Each number is 128 + 32 x the weight over the matrix's rms, rounded and kept within 0 to 255. Layers, rows and columns count from 0.

# layer 7 MLP up, 640x160, rms 0.109, rows 257-294, columns 120-159
[[140 122 172 173  94 137  72 156 112 148 118 154 124 115 110 179  90 104 117 167 134 164 138 110 112 128  71  70 138 126 138 150 108 134 176  96 116 163 171 146]
 [133 154  65 147 141 150 164 132 118 103  90 131 119  51 109 153 144 206 135  92 124 154 108  92 166 157 146 153 129 131 110 199 131 125 160 107 149 126 160 183]
 [185 146 127 210 142 121 118 115 116 141 142 105  89 118 139 165 106 144 113 112 105 102 126 170 172 183 132 118  88 140 133 139  89 135 178 109 151 166 118 140]
 [111 188 135  93 160 129 112  80 144 138 174 115 139 106  74 135 138 223  99 134 134 118 149 112 145 109 153 137 182 202 121  97 113 149 129 114 174 146 119 121]
 [131 134 134 156 133 154 106  92 155 144 152 111  82 119 115  82  57 114 147  95 180  98 142 157 116 168 148 162 117  98 118 164 191 120 149 154 195 197 154 130]
 [152 183 170 195 131 173 144 170 106 186 121 148 126 194 132  58 123 118 161 102 120  99 112 162 130 202 100 136 103  75 164 187 129  86 114 131 118 157 136 181]
 [147 218 138 126 146 112 108 149 107 147 103 152  95 122 136 152 127 147 161 104 107 106 150 116 116 162 144 132  98 132 139 105  92 142  96  95 162 118 150 126]
 [101 106  99 139 116 146 184 110  91 141 140 189 156 177  48 139 100 117  79 104 175 196 140 115 156  83 104 131 146  62 149 139 148  99 156 157 141 111 165 163]
 [136 131 118 144 193  95 104  66 135 131 104 116 149 141 145 145 123 162 171  53 113 156 120  54 180 180 122 146 138  84 124  99 183 145 126 166 126 118 147 123]
 [200 126 118  85 132 182 107  91 141 105 110  97 153  58  74  92 152 113 130  97 142 123 124  91 103 167 136 201  89 182 185 124 109 113 196  86 173 129 172 117]
 [113 188 150 129  87  97 130 109 137 150 113 116  84 154 116 130 137 150 117 125  72 136 113 163 116 122  93  88 206 137 114 164 117 152 140 188 126 134 133 135]
 [139 121 171 101 134 173 167 150 139 152 104 101 155  80 109 186  71 139 177  91 214 108 150  93 160 112 113 149 115 182 136 174 152 124 201 171 121 147 220 164]
 [162 103  80 209 160  87 197 117 113 147 150 122  99 146  58 135  92  96  97 121 143 129 158  87 148 116 101 115 135 168 120 156  89 151 122 150 125 168 119 166]
 [172 198 130 131 155  97  87 151 141 100 147 132 150 132  34  99 158 160 210 149 181  66 132 143 108 104 114 118 163  73 125 119 164 116 121 140 159 138 135 219]
 [ 99 128 134 131 155  64 119 133  89 132 114  84 142  98 133 124 185 104 158 142 149 115  69 143 204 152 160  83 111  57 138 142 151 199 157 161 230  97 112 113]
 [128 103 146 113 105 108 109 100 117 131 133 143 149  96 162 130  95 129 208 150 188  69 140 108 128 136 148 109 199 155 143 171 121 185 122  94 155  85 142 147]
 [119 134 141 134 123 136 158 126 128 174 172 159 115 152 104 128 128 144 165  93  86 161  99 104 144 132 143 120 151 142 109 184 131 179 146 188 105 108 155 161]
 [134 183 145 106 113 154 128 123 106 208 120 129 134  88 103 112 147 137 147 104 112  57  60 167 138 118 121 150  76 105 130 123 125 109 132 120 158 188  98  97]
 [138 120 112 188  99 131 225 130  85 132 149 206 153 161 172 158 135  89 133 109 194 123 106 106 176 168 177  95 104 108  81 164 113 125 128 139  88 166 146 196]
 [116 105 123 187  96 106 190  96 144 137 136 134 143 135  87 154  62  77 134 120 212 141  84 181 103 134 170 125  79  76  25 107 147 114 217 175 153  66 123 106]
 [101 117 107 111 163  96 141 157 150  95  74 146 135  87 140 106 138 155 126 109 114 199 130 138 116 152  53 156  59 172 111  99 129  98 170 110 173 174 124  95]
 [183 150 134 165 154 127  91 105  69 128 102 154 110 133 124  83 152 166 134 116 158  50 103 135 177 117 191 140 126  70 152 133  63 146 135 151 124 128 117 129]
 [143 153 155 143 145 129 140 124  93 110 140 157  69 141 106 135  72 123 170 138 125  81 100 123 107 182 111 124 113 127 136 140 136 151 100  99 123 112 149 170]
 [155 142 143 178 126 115 165 126 115 136 146  99 118 188 106 140 114 151 155  79  98 137  86 126 111  68 116 124 134  75  79 141  37 132 105  74 161 178  99 114]
 [147 169 129 111 116 121 131 166 100 137 135 193 130 143  68 167 113  74 160 125 104 125 130 131 183  97 111 179  89 143 103 103 143 158 155 166 131 127 139 208]
 [125 104 128 180 120 114 159  94 126 137  63 132 134 114 139 177 153 135 188 195 139 149  97 138 143 112  65  88 126  67 131 127  83 115 163 180 103 144  90 190]
 [142 122  92  92 189 127 168 110 132 144 143 178 107  77 131 104 116 107 120 141 175 128 119 136 172 178 142 158  98 150 116 120 134 103 110 182 100 170 176 154]
 [145 189  88  94 169 115 167 124 149 118 121  94 133  81 126 115  92 145 155  37 149 144  95 102  95 109  98  95 161 152  92 146 111 127 153  81 122 131 111 128]
 [170 143  82 127 135  80 152 126  66 121 123 120 112 124  97  99 140 155  77 101 147 106  65 135 174 193 173 142 155  97 105 178 111 130 177 137 149 131 110 191]
 [161 112 146 138 106 123 108 128  87 159  74 151 193 206 161 142 112 154  84 166 146 119 162 149 196 108 114 116 149 108  75 108  77 124 100 163 139 187  96 126]
 [161 151 111 151 122 101 122 120 157 148  81 108 159  83 177 155  93 123 123  86  86  80 128 115 171 129 183 128 105  72  94 106 136 110 151 142 149  95 131 155]
 [ 93 128 115 124 181 138 155 119 154 141 104 179 152  71 177 148 108  98 186 106 164 144 126  84 136 110  82  66 159 102 119 141 113 143 117 123  90 208 149 140]
 [149 126  91 137 183 146 217 120 124 125 107 114 176 132 148 199 102 154 101  89 148 181 182  87 143 100 118 130 110  84  66 159 146 105 150 138 195 120 124 149]
 [155 168 139 162 160  93 115 122  31 135 144 182 173 160 143 142 113 207  96 192 129  87 107 163 149 111 115 143 131 122 122  91  76 188 123 123 103  88  95 134]
 [109 147  80 139 173  93 100  98 122 155 140 133 181  81  48 167 187 139 136 149 125 139 139 149 161  91 143 125 174 136 103 109 106 169 112 172 164 100 143 157]
 [123 153 127 132 151 101 147  98 112 115 122 136  84 123 142 127 113 156 153 128  75 107 182 110 137 119  86  92 129 136 128 119  64 192 121 138 116  91 134 188]
 [156  84  96 134 165 141  96 151 139 134  89 127 136  86 154 165 117 155 162  95 202  85  80 134 182 128  89 172  93  87 148 143 165 123 154 117 148 164 132 108]
 [204 192 136 196 162 128 123 125 100 152  87  78 120 117 119 143 117 176 123  64 126  85  86 122 105 146 148 129  93  84 147  91 164  97  94  74 171 151 118  90]]
# layer 7 MLP down (transposed), 640x160, rms 0.0974, rows 257-294, columns 120-159
[[125 153 204 114 104  78 111 156 124 157 139 106 144 126 109 167 159 117 114 144  46 118 106 124 131 125 126 178 110 147 128  97  73 102 128 157 112  81  96 174]
 [153 133 145 140 140 121  42 120 123  59 142 108 161 171  44 130  84 141 132 104 123 132  89 108 111 154  86 114 104 182 154 111 166  95 158  60 144 123 109 165]
 [121 101 143 122 130 186 105 183  99 164  71 135 126 136 176  93 166  88 139 111 155 163 152  92 103  86 148 123 190 128 132 161 148 112 133 139  91 124 135 126]
 [114 145 147 144 124 143 132  93 132 107 113 119 173 129 143 159 144 129 112 154 180  88 151 188 168  83 123 119 100  78 141  32 148 112 100  40 175 164 159 154]
 [125 119 161 139 177  97 179 186 159 129 137 129  75 149 122 128 150 123  73  89 105 120 145 143  95 127 140  80 142 172 127 186 123 123 152 133 167 176 126 134]
 [146  93 191 156 146  80 100 111 109 161 109 100 108 112 117 142 175 156 121 135 158 129 146 155 147 129 127 114  81  86  96 129 129 135 130 140 173 139 131  88]
 [106 138 118 115 102 168 141 197 171  87 127 137 136  83 153  97 172 128 124 125 148 114 128 125  87 113 120  79 139 147 139 109 160 136 136  95 152 139 120  80]
 [ 97 117 109 121 150 143 126 167 148 146 146  93 116 149 156 179 123 100 109  88 114 151 142 112 178 138 155  66 118 132  84 133 115 170 112 173 141 101 122  97]
 [227 106 175 160 133 132 158 231  58 155  54 105 127  91 152 119 117 152 174 107 126 175 100 136  62 169 170  49  99 153 165 136 168 141 107 119 119 170  99 112]
 [155 103 148  75 156  70 166 151 153 105 114 123 157 122 132 161 114 154 168 169 163 137 121  98  64 134 125 135 143 153 123 129 110  84 134 108 144 130 125 133]
 [105 115 114  79 119 100  84 164  77  98 135 123 145  66 139  99 127 118 119 144 123 127 130 156 158 126 141 166 140 109 117 146 171 121 145 149 146 103 142  94]
 [128 121  98 149 114  89  98  75 129 154 159 147 119 127 128  90 118  56 120 132 144 120 218  97  53 119 112 114 106 134 133  93 186  91 150 170  91 118 119 111]
 [ 75 101 161 162 108 107 157 154 133  90 193 129 103 140 181 164 150 171 110 108 105 127 149  55 134  74 164 116 133 131 117  80  71 139 109 110 185  81 116 170]
 [148 135  70 193 143 103 161  69 152 150  82 192 130 155  87 159 126 142 140 140  92  93 138 111 157 117  86 146 131 209 101 126 117 123 143 120 112 148 156 103]
 [114 113 151 132  75 189 133 137 171 134 105 123 155  90 172 148 118 131 146 106  53 129 143 121 130 126 175  97 121 150 118 145 127 149 107  89 137 170 151 202]
 [154 115  64 170  94 149 114 106 122 129 111 148  80  78 146  78 118 106 163  78 123 127 119 143 150 110 114 146 174 163  52  86 145 113  58 105 106 128  87 102]
 [113  68  83 140 147 179 110 153 129 162 133 106  73  85 116 143  91 120  77  96 151 155 127 139 113 110  67 142 120 125 114 144 144 110 119 129 166 153 133 132]
 [141 167 133 120  99 131 105 168  70 126 148 134  75  77  66 134 154  67  65 134  82 125 115 160 138 156 154 155  99  57 138 127  83 120 156  97 136 108 120 111]
 [128 126 116  81  97 105 133 201  90 150  89  97 148 122 175  96 122 137 149 134 108 124  86  78 131 164 144 153  93 122 166  93 197  94 164 146 150 132  97 140]
 [137 139  53 123 137   0 197 193 174  95 119 131 217 157  87 152 115 145  87 125  94 166 137 163  98 198 155 140 120 229 100 156 117  65 176  79 117 202  88 140]
 [147 103 159  92 120 129 103  75 148 139 179 119  95 184 128 124 144 115 161 124 123  97 166 178 183  80 160  90  95  89 149 197 137 159  76 100 163  81 112 153]
 [131 161 118  98 141 128 119 108 136  59 155 143 122 141 194  98  74  96 119 116  67  68 138 182 120  85 114 178  95  84 168 124 127 122 143 127 205 120 147 200]
 [ 89 151 178  76 115 155 140 104 165 165 144 109 156 122 115 147 140 195  72 100 167 171  99 138  83 183 108 146 118 159 140 108 146  94  94 145 121 127 141  88]
 [ 61 125 118 103 121 156 149 182 134 118 118 111 169 140 130 119 111 134 125 121  95 194 125  87 119 138 119 158 150  99 125 120 154 136 122 103 186 124 110 188]
 [105 100 109 128 138  90 136 154 115 189  69 169  93  91  56 150 138 118 148 140  73 147  87 140  96  62 120 163 164  93 194  92  99  92 165  75 131 105 120 206]
 [ 82 180  56 129 136 150 115 130 169 143  82  85  76 129 148 138 135 107 182 141 142 111  68 131 105  88  94 133 130 119 101 128 158 121 142 141 160 109 122 148]
 [133 142 100 109 121 121 141 113 142 138 126  94 136  74 149 171 110 104 143 167 116 217 104  91 114 123 124 165 144 132 133 138 104 111 144 113 131  79 100  72]
 [197 142 100 122 134  94 165 200 119 106 149 157 172 114 102 104  87 172 130 152  68 146 120 155 148 100 160  56  97 125 145 150 105 144 139 143 107 140 157 140]
 [110 165 171 116  90 100 139 129 161 200 136  84 158 106 208 180  96 129 176 131 117 142 131  68  57 175 146 120 129  73 113  40  96 141 146 130 169 106 121  95]
 [ 93 133 146 139 103 110 132 150 151 109 119 127 188  92 100 120 140 134 143 112 168 152  88 116 155  80 120 152 104 111 111 133  31  96  61 162 163  83 113 151]
 [122 106 132  97 179 136 165 154 123 106 147 159 131 105 130 145 147 112 136 118 147 172 112 156 125 134 132 144 113 130 139  62 122 130 121 133  92 151 141  76]
 [ 68  95  78  99 150 195 179 104  94 113 141 192 179 131 141 155 114 130 140 152 174 103  91 114  73  97 141 161 106 112 113 142 148 117 135  88 121  80  83 148]
 [111  91 127 119 140 136 129 116 118  91 106 129 148 118  63 101 129 100 149 149 145 126 152 178 114  95  60 122 139  77  96 155 128 117 153 101 110 211 123 209]
 [164 114 102 114 165 106 100 133 112 159 133 161 157 158 181 152 156 122 188  61 130  98 116 155 146 131 158 110 144 107 108  65 116 132  47 172 104 191 138  74]
 [123 147  94 199 118  65 124 171 171  67 124 161 133 157 114 129 171 168 168 155 139 141 167  96 116  92 165 164 111 130 103 106 143 209  81 135 158  99  83 172]
 [117 169 148 156 115 105 204 180 112 110 157  93 172 132 148 134 137 124 154  84 139 120 144 138  70 110 151 150 134 158 130  84 128 125 179 117 149  93 123 151]
 [ 69 109 164 110 121 149 129 131 135 113 105  72 100  74 117 132  89 170 170 108 139 137 132  96 112 133  97 111 129  95 108  89 172 143 108 105 175  97 147 191]
 [121  98 125 219 108 108 118 183 153 164  99  91 166 129 134 171 168 148  97 170 208 156 190 124  73  36 161 134 144  57 139  74  74 134 115 120 134  77  80  94]]